Weights of a small GPT-style language model, trained from scratch on English Wikipedia.
Size: width 384, 3 heads of 64.
Architecture: biases, tied embeddings.
Each number is 200 + 30 x the weight over its row's rms, rounded and kept within 0 to 999. Layers, rows and columns count from 0. The size before them is the row's rms in percent of the matrix's.

# layer 3 attention output (transposed), 192x384, rms 0.168, rows 181-191, columns 336-383
098,198,220,205,175,160,203,230,173,228,206,202,235,197,168,169,175,247,230,222,187,186,236,203,227,233,222,227,214,270,209,208,195,163,197,248,188,232,235,195,181,200,203,137,209,173,163,215,163
106,138,172,153,184,157,206,185,180,216,224,191,172,195,162,222,195,251,219,285,196,169,198,202,202,196,148,195,190,168,187,222,240,153,220,211,204,262,167,199,153,237,231,194,173,230,210,255,251
105,135,125,180,217,239,206,222,191,212,177,210,236,220,220,172,193,221,202,169,259,201,173,221,202,196,193,223,219,194,206,221,243,186,165,229,220,251,222,207,181,214,180,182,240,197,240,204,228
108,137,235,216,182,205,125,184,171,178,228,227,170,189,198,254,204,192,179,177,174,199,157,206,227,181,195,190,229,249,177,197,188,215,204,217,230,204,183,194,221,283,218,210,199,191,213,233,220
106,210,203,256,174,200,209,210,225,235,171,197,204,232,168,213,255,200,217,198,215,219,152,173,226,163,164,236,180,250,195,239,215,268,250,201,181,188,230,202,197,185,153,213,192,195,200,172,131
106,225,224,198,166,209,189,282,186,224,191,168,183,147,147,153,188,174,203,231,166,265,216,200,181,188,158,201,174,154,260,186,117,236,204,193,169,203,210,212,232,301,174,248,160,195,185,203,200
107,223,196,205,135,128,207,264,158,196,204,174,193,195,170,270,199,174,230,203,194,131,176,193,176,256,174,174,197,190,195,231,229,165,186,199,215,261,223,156,236,212,204,204,270,176,239,217,183
104,247,182,194,189,193,230,212,202,197,196,213,227,176,187,192,199,192,206,182,234,253,174,203,198,152,189,205,232,189,218,203,180,196,185,186,264,199,183,227,227,137,196,198,211,149,187,240,173
100,185,216,216,185,244,157,197,209,221,205,224,186,186,219,153,235,191,253,207,208,145,219,181,184,204,187,213,245,160,205,239,178,228,185,237,175,210,173,166,204,159,256,241,203,228,207,210,216
106,156,141,186,197,190,159,190,241,142,174,179,220,199,230,223,188,171,175,207,180,225,151,193,196,183,177,206,198,121,199,193,176,225,191,252,223,202,238,175,159,201,235,171,210,205,228,237,199
105,202,209,227,175,240,191,177,193,213,241,192,262,184,190,226,211,208,185,206,184,220,224,180,185,211,114,224,180,167,243,199,206,172,205,190,262,260,202,201,172,213,128,185,217,195,166,182,200
# layer 3 attention value, 192x384, rms 0.173, rows 182-191, columns 336-383
094,213,231,244,234,170,198,226,189,213,174,248,195,206,214,229,166,194,230,173,207,219,209,205,183,176,200,238,265,224,209,202,169,218,234,185,173,186,177,210,171,206,206,134,209,174,223,168,131
094,212,198,180,213,195,210,205,183,171,192,193,121,194,161,257,225,203,215,248,194,203,244,154,207,134,199,175,217,167,224,224,169,210,211,170,206,192,115,215,250,153,225,206,170,199,212,164,156
090,220,206,171,238,205,140,182,196,194,198,221,249,207,186,176,209,239,222,221,281,167,212,226,177,187,189,213,219,214,223,193,171,220,195,245,185,196,159,207,175,205,166,203,145,198,187,200,112
091,210,202,251,263,202,183,252,170,173,172,216,173,221,160,186,189,188,205,228,218,239,220,197,169,221,202,225,261,213,193,173,240,149,212,151,216,163,228,236,262,175,239,203,179,173,197,199,199
102,165,167,149,223,220,236,135,160,214,175,155,196,228,208,169,180,216,169,195,244,228,139,133,237,244,193,236,135,235,177,189,232,159,228,223,210,156,165,230,164,195,228,171,245,157,234,255,191
090,202,174,177,234,218,221,231,216,203,158,198,185,201,223,177,216,191,175,157,183,236,204,191,253,200,160,199,205,192,196,155,197,245,226,140,196,189,192,259,228,194,195,221,178,199,231,159,174
092,185,185,172,206,221,191,173,202,255,131,174,232,208,220,174,198,263,228,216,174,182,212,238,218,219,236,184,202,210,156,158,220,171,189,214,139,141,207,234,155,202,219,248,167,190,143,170,187
088,200,204,194,242,224,264,232,217,200,220,182,161,192,187,167,196,199,189,213,168,248,223,206,211,181,251,236,163,200,260,218,169,172,211,140,169,253,215,165,203,240,150,116,258,217,232,185,212
095,284,241,160,183,168,190,189,120,214,199,221,225,198,164,179,215,206,193,197,248,190,212,183,233,216,252,193,177,198,167,239,173,199,170,200,219,222,185,229,149,243,219,251,210,191,180,189,236
094,141,186,170,214,201,183,189,248,226,134,163,192,219,231,187,217,223,216,176,225,210,169,260,225,215,236,178,148,139,227,170,193,238,134,264,166,193,173,224,197,201,178,226,149,174,202,176,203
# layer 3 MLP up, 1920x384, rms 0.178, rows 0-23, columns 336-383
103,223,188,171,183,221,222,181,225,178,242,118,185,212,194,207,192,191,187,204,173,197,191,147,152,178,248,201,211,153,217,229,219,172,237,226,196,206,232,183,179,132,178,204,140,205,178,196,142
107,181,227,248,175,173,213,172,243,151,225,212,248,219,238,201,199,161,180,187,232,202,226,217,219,234,239,217,208,248,198,168,206,203,173,152,183,138,252,165,156,189,186,216,219,194,176,240,158
098,213,187,197,204,212,224,228,246,182,158,163,219,183,265,213,163,220,173,247,175,170,182,232,152,205,183,232,181,200,279,198,225,253,193,194,227,183,193,186,188,173,173,247,239,181,137,195,268
104,237,174,210,187,229,172,141,200,191,208,203,212,195,249,227,218,199,167,204,267,228,180,162,201,185,186,241,216,143,264,166,184,183,157,210,217,184,157,205,178,211,171,201,199,182,162,202,195
101,200,177,255,239,229,216,176,215,179,230,196,202,237,142,148,227,193,224,189,205,196,220,207,175,249,174,225,164,194,206,160,196,172,216,199,199,200,249,220,263,248,200,251,183,204,214,185,195
105,167,209,214,196,206,169,164,184,162,216,239,245,220,196,151,211,160,223,259,195,165,171,249,202,173,214,210,194,213,202,265,199,229,242,200,218,210,231,158,176,209,176,191,179,210,192,147,180
098,213,223,230,220,191,218,153,255,241,206,181,222,162,165,177,211,177,186,223,197,221,194,202,159,200,160,243,188,250,175,205,220,221,216,184,239,217,207,145,271,145,204,228,227,211,166,171,176
102,182,166,210,203,215,202,189,215,227,272,233,191,151,200,229,169,174,219,150,164,256,253,170,182,229,215,191,193,231,212,214,198,255,221,219,246,200,178,163,172,227,232,238,185,211,210,198,247
098,176,164,242,180,190,190,149,237,220,186,163,157,124,263,222,191,208,197,135,198,219,164,258,166,195,172,222,215,197,202,211,242,255,170,213,250,179,208,265,259,225,242,178,160,209,227,219,146
101,226,181,229,213,211,237,221,211,192,168,202,214,167,202,172,231,212,176,179,169,225,225,230,231,210,145,190,201,223,212,194,212,188,190,203,211,170,180,195,207,204,233,188,191,144,235,185,230
107,135,226,212,198,162,223,203,215,193,214,159,201,193,160,166,228,241,185,250,173,171,200,232,224,189,197,217,162,180,194,213,301,180,217,149,238,214,219,254,229,176,180,177,196,180,168,265,220
091,240,228,227,187,260,185,169,170,224,178,171,229,207,190,185,248,202,185,188,167,194,223,221,285,225,207,203,181,178,176,202,185,204,200,229,218,168,175,219,189,178,117,198,198,200,209,196,126
100,156,191,229,252,149,184,176,208,214,210,219,192,200,180,217,184,256,204,159,175,242,180,220,190,202,162,213,218,190,216,238,178,157,232,159,145,181,263,163,231,202,126,224,195,218,191,176,190
093,213,185,229,182,230,194,234,133,210,196,208,178,197,177,173,184,169,250,181,127,179,196,225,213,214,197,150,213,195,284,172,158,211,224,227,198,200,155,227,203,234,191,171,190,230,210,215,199
093,218,193,199,245,206,251,208,135,220,214,203,195,194,152,180,199,192,224,179,269,288,217,181,201,133,196,192,208,185,170,237,234,174,216,168,175,211,179,228,259,190,232,201,152,167,155,144,240
099,143,227,173,184,255,188,213,236,225,219,207,216,220,196,217,212,207,169,225,173,187,238,184,171,176,105,247,194,217,206,245,187,173,190,190,180,217,200,257,179,189,200,200,163,124,182,210,168
100,194,204,190,192,222,145,149,259,196,147,194,204,208,197,208,217,189,236,196,208,198,198,246,196,189,176,213,218,218,209,182,148,194,211,164,175,173,183,202,182,177,177,168,225,178,207,244,195
098,212,245,212,229,204,150,228,128,160,202,159,183,228,179,208,191,148,179,171,164,222,211,157,217,179,232,252,171,149,214,190,222,163,188,221,179,191,249,225,183,210,197,204,204,140,196,201,189
098,243,179,218,273,227,210,191,214,192,212,139,225,184,268,219,272,219,164,206,187,242,166,228,209,211,270,177,189,257,222,180,207,175,223,253,191,203,198,218,222,221,159,163,184,205,153,202,244
093,183,172,174,178,203,178,182,220,194,149,221,218,179,153,222,180,172,148,227,247,252,185,184,170,157,231,274,181,200,215,239,207,239,173,232,147,252,186,203,174,249,178,205,224,198,172,206,190
097,231,201,189,196,225,220,206,231,222,250,228,132,219,231,184,173,228,222,273,228,257,172,231,209,198,189,149,176,201,226,195,156,215,212,183,202,189,194,167,194,195,198,175,191,214,165,234,160
166,175,230,179,206,164,250,195,192,167,238,177,250,202,200,198,225,190,160,253,193,199,196,226,217,188,144,177,216,305,192,201,251,257,206,198,204,160,253,182,244,212,246,179,182,224,197,205,216
095,197,223,193,220,184,228,226,202,186,168,193,220,162,193,148,199,212,202,167,213,209,152,200,197,209,237,148,200,267,209,175,223,210,182,180,216,192,206,188,227,195,248,197,185,144,193,222,199
093,260,222,188,209,174,190,140,163,156,184,191,209,217,265,192,190,164,249,165,169,220,197,166,195,243,181,212,187,180,193,170,186,179,245,183,217,199,191,217,227,244,232,211,260,169,177,260,218
# layer 3 MLP down (transposed), 1920x384, rms 0.181, rows 0-22, columns 336-383
121,246,210,191,189,216,204,143,223,229,174,259,177,178,181,213,225,230,215,194,208,213,203,225,249,236,196,233,201,223,241,208,228,203,173,190,223,169,138,218,152,212,223,220,236,204,222,169,207
108,233,158,244,233,225,197,213,213,205,226,214,210,238,181,142,167,201,213,210,186,252,201,248,197,206,192,213,236,212,193,169,266,276,173,252,204,220,203,216,211,143,200,236,249,153,218,149,206
098,137,235,147,212,238,186,195,206,197,234,163,160,227,186,212,214,205,157,236,245,178,172,240,225,229,201,191,167,234,252,190,184,210,204,162,222,228,159,247,225,188,118,205,248,190,189,199,221
104,248,201,229,201,238,178,173,179,150,183,216,174,152,140,226,199,220,205,223,217,235,199,183,235,191,187,185,193,147,196,211,249,264,229,173,194,217,201,192,196,215,175,190,183,216,189,206,208
096,158,154,167,186,225,266,266,177,235,210,212,179,199,282,189,218,202,225,214,173,183,206,216,209,167,176,155,216,213,186,218,206,208,196,167,159,206,231,177,151,202,187,214,201,170,189,233,236
095,157,188,189,195,234,222,136,248,199,156,239,199,215,211,151,208,203,219,185,217,185,161,233,239,226,233,176,211,223,199,214,207,148,164,229,211,122,185,203,170,190,233,168,233,239,208,177,173
099,200,226,156,157,157,175,196,195,227,181,173,253,197,209,191,189,173,152,195,198,189,224,176,222,180,204,152,237,190,227,159,216,235,224,239,263,194,246,178,191,173,233,203,169,205,228,186,133
099,248,137,225,164,228,168,198,187,264,176,250,178,169,218,151,169,209,254,222,241,165,130,179,234,226,218,197,184,204,204,161,227,223,232,207,164,200,169,161,119,218,195,174,221,253,230,192,185
092,204,240,217,182,217,201,220,187,222,208,224,184,227,151,188,221,197,252,219,201,146,195,171,233,209,197,221,159,199,215,226,162,205,177,196,185,208,212,218,192,202,184,221,220,248,246,263,212
104,199,240,166,197,167,246,201,213,210,183,170,203,181,197,191,183,272,158,233,205,183,182,190,197,274,192,180,220,165,177,188,179,213,179,199,155,172,244,180,174,193,220,256,229,180,195,231,184
103,168,181,199,180,180,193,196,226,213,178,231,225,190,166,184,198,236,226,224,210,237,198,247,219,163,207,209,196,166,291,244,214,189,229,207,223,156,171,151,145,167,173,215,194,208,206,171,175
094,203,205,166,187,185,162,176,193,204,231,174,237,179,213,241,202,175,215,195,192,212,219,278,152,185,141,169,251,195,166,144,199,235,199,170,172,163,253,206,183,206,156,202,205,231,191,211,217
104,178,181,196,232,149,208,172,249,179,192,231,230,201,194,273,195,235,238,226,264,223,223,219,192,197,216,213,217,184,260,225,127,149,221,143,175,219,219,178,210,196,148,217,205,228,164,164,227
093,196,203,218,216,196,176,241,236,155,148,201,183,256,183,234,195,220,215,199,221,153,265,161,217,168,149,186,194,191,211,181,211,215,182,183,214,215,148,191,213,223,189,196,210,190,189,187,182
100,179,216,223,151,179,227,227,217,234,244,222,222,190,197,213,253,201,162,228,191,202,180,208,190,169,185,207,251,157,148,230,144,182,230,172,197,248,197,228,192,177,184,186,242,227,196,194,226
105,199,179,185,176,235,144,186,185,255,204,166,160,225,195,220,168,162,146,190,194,196,215,196,204,163,155,184,168,199,172,207,193,239,189,215,209,241,191,141,210,229,247,199,174,176,158,194,177
098,203,156,170,202,198,229,192,183,176,141,268,162,201,203,236,225,162,260,210,179,182,221,215,230,117,233,187,223,186,198,268,192,181,199,170,223,206,252,280,184,203,220,201,192,221,203,167,189
097,162,224,170,168,216,198,219,217,212,138,161,145,248,243,239,237,126,190,153,170,265,186,208,207,148,188,185,204,168,250,212,153,214,215,187,144,179,177,209,190,248,193,211,215,208,209,211,195
100,175,156,185,182,222,161,230,252,248,224,162,217,164,181,201,211,213,238,190,131,228,217,228,236,203,229,208,230,192,167,237,188,166,252,215,208,195,199,240,281,215,165,219,231,194,176,208,229
106,154,176,173,199,194,205,175,206,251,176,180,240,208,227,207,214,230,159,204,229,197,157,190,161,233,263,202,229,213,191,164,190,201,269,172,186,229,184,158,166,286,208,224,195,222,209,257,189
098,258,194,164,168,193,223,199,280,182,254,210,242,235,191,217,185,213,231,251,212,258,198,162,215,211,213,231,239,214,192,230,116,130,227,180,138,148,160,170,215,191,170,242,197,220,136,234,203
141,173,188,254,212,193,244,199,216,204,240,192,207,258,240,199,212,201,208,211,189,190,171,197,216,190,174,153,212,249,193,213,199,209,201,205,221,178,204,207,242,226,180,204,221,213,233,240,215
104,170,162,202,245,192,258,177,226,187,207,200,206,222,172,208,213,179,169,163,186,183,145,200,172,212,178,192,219,234,173,115,181,198,226,175,239,261,142,192,141,214,224,191,216,200,227,199,187